config = dict(
    n_kv_head=4,
    head_dim=64,
    activation='swiglu',
    positions='rope',
    rope_fraction=1.0,
    bias='none',
    init='normal',
    init_std_qkv=0.0338,
    lr=0.00766,
    beta1=0.95,
    lr_head=0.00799,
    decay_fraction=0.745,
    doc_mask=True,
    train_tokens=681300000,
    dataset='wikipedia_en',
)
Each number is 128 + 32 x the weight over its row's rms, rounded and kept within 0 to 255. Layers, rows and columns count from 0. The size above them is the row's rms in percent of the matrix's.

# layer 7 MLP down (transposed), 576x384, rms 0.046, rows 280-288, columns 128-255
size [ 91 101 101 103 103 100 103 102  98]
[[ 86 167 205 106 121 120 167 167 114 131 180  89 137 152 133 169 181 134 124 220 163 120 171 114 116  79 157 139 156 106 133 120  95  83 113 114 124 158 152  69 137 129 110 144 134 113 156 165 174 100 146 121 106 170 183 107 155 105  97 144 164  71 167 144 164 112  85  79 135 117 120 103 171 118 123 206 149 125 107 117 111 123  98 186 111 147 160 154 170 146  76 105 135 109 116 113 111 151 133  99 187 126 118  85 125  86 134 143  97 113 142  97 120 169 111 142 123   0 139 166  76 112  87 154 113 119 156 155]
 [116 188 131 120  86 121 121 176 116 172 151 178 145 140 140 148 120 129 137 146 124 140 130 162 142  84  93 114 139 166 128 182 114 143 131 131  73 170 147 144 109 138 134 137 173  83 128  98 136 172 138  86 100 210 165 146 136 107 125 156 136 154 180 178 126 126 141 159  59 149 110 144 108 132  65  81 126 134 104  69 110  82 176 151 145 185 109 100 106  60 116 122 147  76  97  88 121 147 211  74 149 112 124  56 123 116 141 116 128 117 120 135  85 152  77 152 156 204 111  59 144  88 122 103 105 107 135  89]
 [ 70  88 129 181 145 137  77  89 156 143  98 169 111 113 127 144 127 106  87 170 107 198 165 126 172 121 153 110 100  75 109 150 106 144 152 163 150 137 135 129  88 120 139  97  66 154 161  67  96  92 138 111 130 120 131 157 129 104 171  73 130 109 129  78  83  95 108 180 163 102 153  68 143 135 115 176 125 164 163 141 222 153  95 120 141 134 112 140  96 138 153 152  91 169  82  99 160 151 145 144 197 142 129 127 148 136 139  97 136 128 105 100 106  98 127 123  97 143 142 146 125 109 118 127 116  52 142 122]
 [112 112 148 163 174 129 192 123 150 106 137 109 144 193  93 184 179 129 117 135 110 119 121 154 124 130 149 153  96 176 173 116  53 150 132 121 136 118 130 136 135 176 125  67 155 118  78 141  83 135 117  76  71 124 109 178 160 107 129  99  87 150 135 104 187 189 100 158  77 138 137 126 156 163 123  64 109 147 109  95 163 129  52 128 155 122  71 227 149  78 101 127 152 156 129 132 128  94 184  94 166 186 191 145 177 129 167 123 145 110  92 152 163 167 177 121 126 134 124  87 105 172 124 151 132 113 110 102]
 [178 138  92 154 165 117  94 131 160  96 106  63 138 182  96  83  87 182 108 104 146  70 118 176 165 157 117 163 106 194 147 156 126 119 126  92 161 141 116 112 169 130 161 116 167 161 117 169 121  78 156 129 101 137 148 170 138 100  91 108 105 153 164  80 153  53 172 109  85 160 144  99  69 154 131 170  92 100 150 181 176  85  76 175 135  76 149 132 148 100 122 129 215  86 117  93 158  90 129  44 109  64 106 170 160 171 143 127 125 144 164 150 155 121 167  51 120  52 108 144 106  94 119 113 194 123 104 117]
 [103  49 129 119  99 153 120 130  61 106 139 132 201 139 175 156 133 143 115 107 141 150 106  76 145 154  69 123 145 131 100  71 211  68 122 107 146 147 152 164 121  92 128  99  75 114  97 144 174  93 118 127 153 101 120 113 124 150 115 143 162 102 137 130  60 127 168 161 154 114 143 135 115 137 165 147 185  98 160 161 123 117 136 106 148 103  96 155 133 140 122 184 147 102 141 138 135  98 144 165  98 107 170 100 111 191 153 198 133 103 115  92  70  52  92 155 151 132 167 144 134 124 145  75  67 112 101 114]
 [ 97 166 155 140 114 133  50 136 100 102 151  93 100 147 135 165 136 114 138 125 150 114 138 124 125 136 160  93 177 122  98 169 145 126 128 133  76 105 143 134  83 143 157  53  80 130 133  94 118  74 148  81 136 145 159 122  99 167 138 144 138  87 112 125 205 121 129 114  83 155  84 103  91 144 104 121 150 131 161 161 164 146 149 127 136  91 114 145 135 125 135 125 159 121 165 179 119 146 107  97 153 138 109 136 133 155  89 157 125 170 139 116 114  81 161 145 156 196 165  77 178 169  90 119  97  76 150 114]
 [ 89 122 159  96 116 114  92 111 133 111 107 166 138 163  98  64 214 129 114  76  98 188 124 128 131 116  73  87 150 150 156  43 127 103  90  96 137 134 100 103 141 149 121  76 138  96 170 181 112 118  96  97 151 168 132 118  69 103  77 167 170 107 150 131 137 159 126 124  88 136  32 175 104 113 111 137 180 146 159 162 136 151 137 127  72  87 146  91 111 182 140 106  92 124 122  52 130 137 114 149 126 115 114  97 155 119 140 180 103 169 112 179 105  86 200 138 127 184  83 115 121 115 178 147 133  76 127 170]
 [114 137 113 111 125 145 141 160 113  93 124 150 110 187 165  89 119  71 122 126 150 154 129 109 129 109 124 121 109 127 116 171 170  90  99  87 134 139 194 132 120 146 204 123 147 118  59 102 120 151  76 101 120 154 116 163 108 130  65  89  95 114 108 134 120  84 112 121 132 152 115  88 157 132 101 153 164 125 145 175 152 106 146  90 133 125 114  54 120 109  65  92 108 119 164  82 115 123 114 154 124 107 137 141 161 135 176 122 114 161 144 115 219 166  82  75 178  74  88 156 127 132 167 155 152 153 141  93]]
# layer 7 MLP gate, 576x384, rms 0.0604, rows 281-288, columns 128-255
size [101  98  99 105 105 102 108 101]
[[173 101  67 125 135 194 112 156 133 148 101  69 120 139  82  68 100 136 187 130  20 110  80  94 138 129 104  97 113  58 105 123 104 138  95 128 129 188  63  81  82  59 107 126 107 153 104 136 162 159 162 146 142  67 146 161 106 130 117  73 152 117 121 114 124  96  76  79  72  84  83 140 175 147 154 128 138 121 177 124  89 143  85 114  78 136 142 132 118  95 160 104 137 146  87  95 104  96 207 129 135  96 148  81 136 118  88 170 143 112 151 180 139 165  96 148 167 114 118  86 139 180 162  95 156 171 146 162]
 [134 152 122 211 170 173 175 134  92 150  71 162 157 150 107 164 100 142 153 154 175 175  78 104 144  88 161 129 108 140 164 149 149 199 100 162  82 107 135 122 122 101 134 117 168 163  85 172  96 134 110 138  99 155 120 122 168 100 173 148  95 130 106 144 175  94  89  94 114 131 124 115 174 149 184 105 116 124 140 142 148  95  85 180 143 170 125  99 118 141  84 120 182 131  93 127 131 143 168  93 121 144 124 132 122 133 177 162 198 170 118 111  86 120 132 135  85 150 150  88  76  98 108 171 119 105 194 154]
 [112 117 185 151 118 112 109 146 142 143  97  93 184 172 205  99 157 166 173 165 160 126 192 101 128 156 114 121 141 214 103 132 123 102 141  85 156  92  89  96 101 133  88  94 131  80 111 110 133 117  68 145 147 178 110 135 140  98 189  55  72 106 168 207 104 146 103 102 114 159 138 132 156  69 106 146 200 129  59  65  95 124  98 123 120 125 144 162 135  73 144 140  74  80 131 176  84 168 202 123  74 124 114 107 133  38 148 116 146 122 150 151 182  97 138 147 177 137 148 160 115 103 126  59 124  94 138 158]
 [119 126 112 123 108 163 133 154 178 109 141 129 142 130 125 141 110 190 155  81 135 129 136 184 179 181  99 130 213 181 148 170 201 126 130 187 140 154 141 142 130 100 139 131 131 107 143 118 168 166  87 117 128 123 143 141 153 102  79 197 132 160 155  24 139  81 105 106 138 152 125 141  76 136 154 162 176 142 117 102 168 136 144 149  96 150 124  83 119 145  94 169 144 148 135 144 124  86 101  81 214 138 170  75  94 168 124 186 139 120 125 135 107 135 128 140 131 135 107  99 146 160 163 127 156 107 147 113]
 [119 117 104 122  93 132 149 145 115 170  84 153 109 118 145 113 128 165 105 145 180  76 121 141 160 119 183  29 186  74 145 159 184 202 169  79 141 128 128 110 195 147 157 154 161  84 115 136 148 166 182 148 104 143  92 137  84 128 131 150 120  92 152  41 120 137 101  98 117 129 116 119 112 122  93 168 173 114 132 110  85  88 130 107 211 121 161 165 127  97  89  89 134 175 122 202  83  81 173  71 135  95  87 128 107 128  95 137  98 163  57 177 100 188 109 116 156 180 113 116 145 150 182  61 190 122 177 124]
 [147  42 157 120 100 173 172 215 166  80 105  90 147 208 180 116 128 123 150 137 107 117 103 180 131 149 104  83  80 194  95  84 169 149 173 142 144 118  62 149 104 170 148 121  99 154 147 117 120 169 112 132 115 109 198 125  88 163 148 100 130  93  87 184 131 225 119 155 120 144 121 130 114 145 123 140 138 103 125 130 171 181 117 110 111 155 113 156 123  83 137 119  90  95 134 179 106 140 143 165  53 105 125  60  97 104  89 120 116 137  83  92 117 120  85  72  87 240 147 127 126 155 152 165 150 177 133 104]
 [146 178 108 144 156 113  91 137 159  92 108 106  89 129 143 147 143 124 150 111 105 148 152 144 169 206 171 101 156 159  82  86 111 128 101 147 124 118  94 139 111 142 156 140 121  70 101  31 121 165 104 121 129 131 123 200 171 122 115  43  72 171 145 113 123  67 118 156 145 167 163  92 137 123 126 154 102  58 140 136 191 140 104 133 120 105 118 126  98 154  86 130  97 126 100 119 180 142 193 145  91  63 123 149 162  95 135 188 173 101 159 130 170 110 147 140 142 133 151 174 184  90 141 123  97 134 177 165]
 [134 226 142 153 103 128 102 102 168  99 101 125 128 152  78 101 130  94 128 146 109 145 163 147 104 130 124  99 176 116 150 111 105 130 183  90 125 107 150 119 142  62 105  63  49 149 184 159 112 127 129  99 103 124 110  75  83 127  77 114 145 114 201 116 149  56 111 103 115 127 107  47 131  96 168 118 125 175 133  74 132 140  89 160  68 139 139 111 174  96 146 124 155 122 100  89 127 119 153 150 131 110  72 107 189 201  90 111 125 114 141  74 110 174 144 172  98 113 150 102 136 148  99 104 167 160 102  40]]
# layer 7 MLP up, 576x384, rms 0.0598, rows 281-288, columns 128-255
size [104  97 103 103 101 103 101  91]
[[110 188 139  75 143 121 160 160  67  87 133 119 107 174 112 124 153 168 160 194  89 156 207 104 128 135 126 134 107  99 188 161 111 155 101 164  87  98 104 140 118 151 117 117 149 183 133  90 129 110 111 153 107 136 179 159 117 112 158 145 100 151 102 145  96 121 135  84 126 128  97 148 120 137  93 122 155  69 129 105 125 165 117 137 138 135 130  75 107 160 136 121  94 135  99 186 110  93 139 118 127 114 136 124 134 139  72 179 146  62 134 117  99 124 113 185 185 172 118 142 111 168 104 176  94 130 153 115]
 [129 108  83 114 143 160 108 120  95 192 147 128 109 160 168  95  94 165 134  81 136 168  79  63 172 214 145  90 177 120 137 149 110 131 137 160 134  96  97 111 184  76 114 153 187 139 106  84 146 169 106 106 136 125 129 155 112 172 107 181 101  83 149  68 119 112 140 142 136 132 179 101 142 105 104 123 115 174 162  87 130 168 168 207  97 132 130 154 143 180 121 158 152 136 169 139 177 156 121 163 176 146 155 130  83  68 146 156 132 149 114 145  71 193 132 106  93 176 158  95 107  42 100 164 119  95 147  95]
 [146  80  96 149 156 179  72 132 149 134 147 135 135 115 121 152 115 107 121 112  78  97 158 136 168 162 108 151 138  97 179 131 134 105  86 118 117 131 156  98 146 164 172 143 131 169 110 153 113 151  36 134 115 125  73 139  66 181 130 159  99 131 104 138 126 102 154 148 146 108  40  68  94  87  69  73 104 157 107  84 150 115 119  91 155  95 128 143 143 115 107 132 167  55 137 149 120 148 158  90  59 122 106 169 152  96 132 116 136 175 105 169 163 172 122 114 127  65 120 129 104  76 151 182 180 149 153 110]
 [120  88 147 129 131 140  92 110  85  54 125 132 119 106 121 120 113 128 108 108 111 137  90 164 135 200 144  98 146 137  91 112 142 158 174 130 150 136 104 116 115 105 151 138 138  73 122 132 136  72 158 173  96 109 126 159 129 120  93 106 182 201 119  73 102 108 146  77 135 140 123  66 112 158 129 107 164 130 105 121 163 125  78 136 100 121 112 142 134 134 146 137  91 136 182 142 112 183 153  68 141 120 148 106 156 133 145 127 131 126 171 129 102 101 110 120 105 133 124  76 133 147 159 152 182 102 105 164]
 [190 142  81 141 195 145 143  82  86 140 126  92 167 132 171 134 158  93 117 138 144 117 144 140 129 108 103 159 118 116 109 125 172 153 128 135 149 122  88 154 108 165 114 134 114 105 199  70 159 114 159 170 124 145 186  99 131 150 152  87 121 168 111 110 166 125  94 106 133 165 137 161 127 146 127 155 120 142 132 105 166 147 163  82  73 112 152 143  92 130 150 123  73 136 160 105 121 114 129  96 179 154 118 141 138 109 123 106  83 117 205  68 113 141 126  99  82 160 161 139 116 154 138  78 122  91  34 201]
 [151  90  77 128 104  86 103 130 152 128 116  77 181 168  95 151 157 122 192 167 104  77  85 111 122 128 148 147 133 120 134 148 122 111 131 164  46 167 125  50 148 126 106 138 101 135 199 187 111  39 105 158 117 149 166 185 124 115 109  80  88  86 119 104 104  56 124 127  83 154 158 187 151 125 114 145 123 141 134  69 112 136 125 138 106 115 129 143  81  89 145 125 133 165 122 161 116 185 149 146 128 110 136 177 145 130 142  66 112  42 166  84 118 105 152 143 164 194 103 127 101 109 168 116 105  86 120 121]
 [157 173 164 112 126  50 143 102 129 115 127 114  86 173  83 103 109 137 120  77 143 118 151  95 196 158 116 100 118 116 197  95  62 102 107 152  73 104 118 123 148  95 141 127 124 133  98 139  90 140  89  98 178 115  48 106 110 176 159 134  80 166 180  87  58  99 117 143  88  25  85 114  89 164 175  81 150 159 127  86  86  88 110  99  99 162 137 148 109 157 121 100 108 113 176  83 122  80  98 166  73 204 159  73  80 127 115 111 119 162 118 113  70 110 159 124 116 152 173 120 118 144 100 104 178 101 110 161]
 [104 183 132 120 150 214 120 157 133  86 144  98 158  98 122 158  92 112 111  85 156  81 103 127 152 129 110 147 128 119  93 114 114 108 151 153 128 162 118 124 142 155  71 116  97 191 162 131 184  55 133  94 103 111 124 109 120 157 134 128 145 142 120 138 154 194 161 145 161 116 118 120 167  83 100 121 118  78 132 144 116 107 110 158 125  73  78 158  76 122  88  91  96 142 142 114 162  70 114 126  99 138 160 152  85  66 158 128  55 105  48 126 154 107 159 115  99 104 130 203 124  56 134 153 116 152 116 148]]